config = dict(
    num_attention_heads=12,
    norm='layernorm',
    norm_place='pre',
    bias='all',
    init='uniform',
    init_std_up=0.0163,
    init_out_by_depth=True,
    optimizer='ademamix',
    learning_rate=0.000326,
    decay_shape='sqrt',
)
Each number is 200 + 40 x the weight over its row's rms, rounded and kept within 0 to 999. Layers, rows and columns count from 0. The size before them is the row's rms in percent of the matrix's.

# down: layer 7 MLP down (transposed), 3072x768, rms 0.0298, rows 454-478, columns 256-319
# up: layer 7 MLP up, 3072x768, rms 0.0348, rows 455-478, columns 256-319
down454,105,167,159,159,295,167,194,165,201,253,230,149,188,191,179,196,267,218,217,208,268,161,233,210,130,192,246,260,192,152,229,247,213,252,223,188,160,161,177,256,229,149,258,215,219,157,193,290,168,231,271,217,204,205,137,265,177,169,183,156,197,201,208,96,280
up455,098,107,109,239,230,225,206,225,175,178,171,139,184,230,233,236,208,243,162,184,234,219,148,263,175,244,169,167,189,195,211,153,235,267,192,222,157,234,161,191,244,175,230,202,159,123,185,208,181,206,207,226,170,192,248,231,240,87,227,230,160,180,214,261,202
down455,098,190,175,135,150,243,196,200,201,222,240,299,263,250,240,164,231,257,214,167,217,193,173,217,223,239,220,232,246,211,133,196,227,310,289,231,261,166,163,244,251,221,169,127,250,172,221,260,169,215,174,292,166,186,116,266,127,181,222,151,148,179,197,176,159
up456,104,152,253,208,217,251,244,220,191,248,204,80,186,248,240,203,190,217,277,219,263,201,172,252,160,269,151,160,205,222,205,167,216,246,242,260,212,208,170,218,208,128,159,163,228,267,170,306,128,197,164,228,184,197,248,158,178,235,197,194,264,233,186,279,242
down456,109,143,236,242,326,224,315,211,214,200,180,193,157,191,198,253,192,213,237,225,235,217,164,184,193,204,169,164,184,214,165,236,198,345,163,234,286,247,191,239,207,204,144,137,185,230,200,200,204,229,94,172,249,213,96,213,222,239,226,236,235,249,233,165,190
up457,111,203,234,157,203,211,135,181,239,147,219,193,153,228,193,164,225,176,202,194,197,165,209,212,215,203,168,180,218,165,201,182,185,170,223,286,239,191,150,195,174,182,163,194,214,245,207,199,204,195,208,173,185,186,181,213,232,207,131,162,214,171,207,185,301
down457,125,144,266,182,114,276,166,236,254,199,172,261,163,269,173,109,279,130,197,198,158,229,229,262,233,214,201,174,241,182,193,241,197,201,204,179,240,155,237,188,199,193,159,225,159,159,203,166,280,272,192,187,219,218,258,258,219,229,168,144,226,173,273,194,241
up458,093,235,154,211,213,210,121,217,229,258,197,226,219,212,188,222,186,209,214,210,219,195,107,248,180,217,192,170,216,182,232,170,174,134,192,227,214,225,156,197,174,222,132,187,219,160,167,162,217,223,204,177,183,214,232,214,184,247,211,254,153,189,189,200,236
down458,086,210,169,188,151,180,188,199,171,163,288,222,202,226,218,257,249,246,221,218,281,135,160,139,169,172,170,198,252,187,223,211,244,220,215,245,197,145,217,224,228,223,199,187,199,191,232,256,176,187,292,243,188,236,160,174,189,251,211,212,235,209,176,209,191
up459,095,223,189,148,212,219,165,194,185,191,254,177,159,242,174,197,175,217,262,223,177,212,133,202,255,179,181,114,207,183,184,152,222,183,149,224,189,208,194,256,157,223,206,156,233,254,186,239,195,152,240,193,94,166,223,185,261,217,188,180,182,241,192,216,244
down459,095,212,181,194,194,185,211,146,141,191,197,180,144,220,125,202,265,207,163,224,195,154,210,183,110,230,208,216,180,212,171,266,262,193,237,184,164,144,222,192,227,240,212,135,202,219,204,256,184,204,200,189,257,310,239,228,227,192,200,227,111,143,183,206,245
up460,094,208,158,205,223,192,176,199,227,137,232,204,131,215,259,207,215,237,151,231,154,116,218,157,183,215,203,200,140,205,131,185,216,157,162,210,100,310,171,166,189,164,183,158,250,204,228,187,181,201,207,229,211,157,216,184,209,256,276,228,166,172,173,260,224
down460,086,232,188,200,211,183,282,196,82,249,171,223,178,164,229,233,186,167,179,152,136,199,193,145,265,221,233,177,137,236,173,144,210,158,149,230,268,303,173,224,153,163,235,217,234,241,197,135,163,216,221,232,263,147,188,151,210,220,202,294,180,178,187,226,296
up461,108,187,294,202,242,228,220,243,250,191,227,170,163,241,156,188,129,218,274,222,209,201,196,241,194,238,129,138,237,175,295,193,165,175,123,260,146,224,186,225,183,151,187,213,166,197,213,208,198,183,201,169,211,196,243,283,210,189,204,215,217,182,219,114,224
down461,117,154,134,198,208,232,254,155,209,186,192,181,164,242,198,220,157,164,200,188,226,213,170,168,237,176,184,187,192,204,208,184,226,212,268,237,228,202,200,201,221,229,219,250,218,89,164,135,178,238,145,247,191,151,293,160,194,256,183,216,87,236,246,209,225
up462,094,210,175,288,230,205,245,202,144,202,216,169,260,268,170,245,212,174,178,216,220,172,126,240,235,240,168,177,222,218,203,186,166,180,227,162,126,215,189,230,187,225,257,174,201,125,296,161,216,157,241,145,242,107,252,206,198,157,202,174,201,178,250,193,236
down462,092,202,144,274,246,186,134,190,274,224,164,217,186,181,208,230,215,235,181,171,230,147,222,189,228,284,145,223,220,187,108,234,247,178,236,216,180,155,248,176,215,193,206,230,211,180,246,215,167,236,183,187,139,247,168,273,222,256,212,224,207,165,205,209,187
up463,097,166,235,207,206,201,168,158,222,205,223,137,203,234,191,194,256,161,216,234,214,186,288,77,139,182,184,201,211,151,189,207,243,146,245,224,178,215,193,166,173,202,205,212,245,231,242,207,217,144,210,187,163,129,225,251,215,167,205,152,151,243,232,256,203
down463,093,186,262,165,181,235,189,238,80,194,187,230,195,163,95,221,211,231,222,180,229,162,177,176,208,189,139,221,273,171,167,219,161,203,203,252,180,196,181,182,294,230,181,232,153,178,180,192,250,242,193,197,207,269,247,181,261,232,140,244,211,208,202,167,240
up464,098,182,154,147,229,207,174,218,255,191,194,188,124,189,208,218,204,215,206,183,206,201,200,159,190,220,167,164,212,226,234,99,125,182,193,224,176,202,230,222,191,176,139,150,207,230,261,209,230,180,182,150,216,211,213,270,226,169,227,206,140,183,213,248,215
down464,099,130,246,230,244,188,152,206,199,185,137,199,181,198,194,185,238,153,262,246,259,209,176,192,165,222,250,209,170,156,131,274,178,182,196,225,193,265,228,228,173,127,179,167,206,243,233,212,163,151,159,240,180,207,112,210,172,170,193,208,171,141,208,135,219
up465,100,187,229,147,222,230,203,196,161,229,184,245,192,222,269,191,257,134,175,173,276,154,205,200,190,230,144,190,125,221,198,125,185,250,205,191,106,202,129,149,174,208,209,127,273,233,177,175,150,211,304,180,193,218,194,209,233,202,210,213,241,226,242,270,188
down465,103,125,240,187,239,199,209,160,248,241,218,258,161,191,277,199,185,254,183,196,277,163,288,195,202,190,181,204,177,180,216,285,175,246,211,261,254,206,248,259,245,161,292,163,204,213,190,240,262,183,162,203,223,246,155,216,208,252,192,206,283,220,240,156,227
up466,107,247,142,222,212,276,204,170,192,234,357,200,217,238,172,276,264,213,166,174,202,223,189,158,188,198,188,203,175,201,213,198,163,166,198,196,192,202,184,177,197,183,257,196,218,200,197,250,204,214,200,192,196,156,259,167,289,182,200,185,140,243,195,261,226
down466,111,232,140,188,192,195,200,183,211,239,144,270,197,190,203,302,178,168,250,238,197,201,211,195,246,162,165,180,169,159,191,239,225,283,211,196,208,191,191,224,252,156,210,150,157,216,232,238,234,222,182,245,202,190,193,199,252,217,181,257,157,131,272,206,127
up467,104,242,219,252,201,180,150,182,200,226,224,112,212,266,154,270,201,163,165,198,206,168,180,175,153,190,195,240,209,90,169,210,151,147,227,247,249,241,183,246,182,225,126,127,247,171,198,210,172,221,178,169,156,277,274,202,228,189,185,190,206,240,170,199,209
down467,117,192,148,204,38,188,264,221,194,144,204,248,225,162,145,201,203,254,225,238,206,276,187,199,207,199,156,219,247,219,150,250,141,121,190,220,187,242,211,236,181,190,167,201,152,202,233,201,163,128,199,199,189,233,209,199,213,194,233,186,197,196,223,191,133
up468,096,220,174,250,233,243,208,207,187,204,195,191,193,220,176,222,197,194,202,196,187,159,185,283,147,261,142,155,137,238,222,263,263,158,219,200,239,164,181,217,205,201,180,189,252,237,193,169,177,187,217,255,171,183,144,186,159,149,199,256,169,230,231,214,198
down468,094,127,240,204,208,177,196,164,163,235,163,140,207,165,182,217,192,218,135,202,165,168,187,107,162,75,172,125,199,218,191,184,157,212,137,174,275,201,209,240,166,225,136,203,199,218,221,190,224,235,218,197,207,241,233,136,163,239,182,239,188,204,273,178,228
up469,089,160,146,203,200,211,198,141,144,178,237,200,183,202,224,154,126,172,263,187,186,214,218,134,117,246,192,190,227,187,169,265,236,186,175,215,197,224,225,245,198,170,180,193,213,210,203,189,212,193,210,223,275,142,295,239,178,202,210,312,179,231,285,215,240
down469,078,152,261,130,56,159,281,269,208,211,195,184,315,137,237,177,276,209,186,197,176,215,211,236,157,144,193,285,231,226,207,171,220,198,130,204,130,128,154,140,160,182,233,145,279,252,202,219,209,162,151,169,182,224,164,179,276,209,182,201,301,190,154,243,234
up470,105,214,219,218,215,161,241,190,162,281,242,230,211,192,194,175,212,159,263,89,168,167,215,171,157,201,323,219,179,132,209,136,245,146,157,215,162,195,195,183,193,118,180,144,208,254,143,187,135,185,207,256,183,236,214,221,195,250,162,265,155,212,176,195,206
down470,105,205,220,197,0,210,211,200,168,296,244,160,195,183,223,114,250,141,167,195,179,179,318,229,173,225,162,183,207,177,178,204,208,209,198,147,247,171,214,186,194,143,227,207,145,181,255,169,217,205,270,186,207,158,107,232,192,253,234,225,190,173,151,191,263
up471,100,163,277,151,205,263,191,234,259,167,241,144,233,241,172,167,182,220,183,187,229,213,116,189,128,186,265,146,272,217,163,161,294,224,155,177,221,216,221,212,157,233,189,239,188,225,179,215,187,163,155,161,177,190,175,207,178,191,202,125,231,166,201,247,210
down471,101,242,76,208,279,199,237,239,241,180,190,248,195,133,245,194,287,96,207,134,190,183,213,259,297,189,132,171,182,235,184,147,157,200,216,175,176,218,231,209,231,213,243,239,241,254,201,202,216,144,166,224,237,193,229,212,227,208,158,216,272,199,211,191,210
up472,095,201,217,158,211,186,200,174,220,268,234,233,170,275,174,138,209,236,197,217,245,253,146,191,135,227,195,212,245,236,185,94,230,170,159,193,222,198,126,236,220,219,178,139,264,195,199,184,179,244,187,250,211,157,192,224,293,170,188,207,186,219,190,160,322
down472,089,187,242,155,146,168,209,186,186,148,131,211,139,134,244,177,171,195,245,211,224,207,251,215,174,167,223,256,199,221,194,242,205,199,166,227,159,190,169,194,156,230,124,232,185,216,123,187,242,218,248,194,239,195,205,205,158,158,186,277,282,179,191,209,241
up473,097,147,201,232,221,230,246,108,167,213,272,165,265,178,201,202,224,151,191,175,204,196,224,185,203,213,167,266,235,248,181,222,165,173,188,200,142,176,208,149,173,177,188,112,210,218,243,208,126,168,201,259,223,200,226,218,220,227,221,182,246,194,260,240,226
down473,090,198,225,232,312,141,175,240,98,252,154,124,232,148,167,228,224,128,196,186,171,193,136,183,199,142,121,225,131,216,237,172,203,181,219,205,199,187,171,214,264,206,198,101,142,195,218,194,213,144,183,217,163,182,241,171,175,214,184,226,223,213,145,262,181
up474,102,182,192,225,226,169,216,190,185,289,189,218,207,208,211,186,216,208,240,243,231,160,202,165,218,179,171,153,62,226,216,158,169,187,282,240,193,288,206,168,174,136,112,205,137,187,220,334,244,160,188,239,224,261,202,212,206,196,182,216,183,244,221,81,196
down474,107,164,182,189,281,178,189,154,164,172,182,262,179,245,242,152,182,204,219,161,214,169,236,184,209,150,211,226,156,235,185,210,217,184,210,185,152,235,154,207,196,205,278,259,269,252,149,167,155,161,160,168,223,223,178,206,213,209,252,183,186,318,227,214,197
up475,094,188,202,230,188,244,189,250,163,230,211,142,180,199,186,234,209,116,189,162,244,209,233,276,189,224,161,186,180,142,209,251,177,216,207,218,220,218,237,210,124,225,157,224,250,200,219,259,184,149,273,188,265,198,182,227,174,218,152,208,222,244,180,190,252
down475,084,199,197,206,19,162,224,225,138,165,182,155,242,212,205,184,226,209,171,184,239,249,193,201,144,222,293,251,167,193,136,185,144,225,206,250,212,169,210,209,352,156,192,220,227,172,172,207,115,254,155,143,226,208,234,139,216,201,138,231,213,187,248,187,162
up476,104,116,167,119,219,280,248,224,244,221,215,206,139,216,160,197,204,231,243,176,216,194,202,183,231,182,200,195,248,182,264,160,324,182,200,216,184,271,175,113,189,101,221,151,210,214,234,210,210,181,188,191,274,247,228,170,211,196,186,231,199,160,297,211,202
down476,104,184,184,213,138,173,270,182,210,203,253,202,78,188,124,183,211,119,235,208,252,222,177,203,143,161,236,224,282,131,255,150,201,202,242,183,235,195,153,204,192,244,156,188,115,208,95,169,188,132,216,174,233,253,143,233,136,257,220,195,130,241,201,152,199
up477,095,272,180,239,231,147,244,80,157,201,222,200,159,235,149,184,207,205,139,178,194,217,157,152,251,211,165,163,195,136,182,226,273,121,189,208,120,201,184,195,145,179,189,167,304,196,189,192,202,96,220,161,167,197,150,264,257,224,244,114,172,208,205,216,248
down477,097,208,154,246,169,182,226,208,141,212,255,216,204,186,275,207,280,215,126,200,204,193,205,285,184,265,252,137,299,142,165,180,152,208,177,186,201,200,221,236,99,157,191,207,139,224,217,233,178,141,189,186,228,208,127,188,257,220,131,169,213,174,230,183,181
up478,101,246,138,195,226,196,186,191,229,180,182,178,218,196,207,201,208,76,215,190,225,211,283,202,185,210,216,228,164,206,202,262,185,144,215,239,206,184,153,264,193,190,148,201,274,236,202,233,157,140,177,260,194,224,243,173,186,190,186,232,190,279,177,156,257
down478,106,159,238,193,173,198,164,173,223,153,192,240,257,240,125,177,213,186,256,133,126,200,157,244,131,194,194,162,200,179,215,240,211,199,222,195,231,233,197,257,177,214,218,185,184,88,183,168,193,212,255,224,232,195,177,116,191,175,212,218,208,235,157,172,223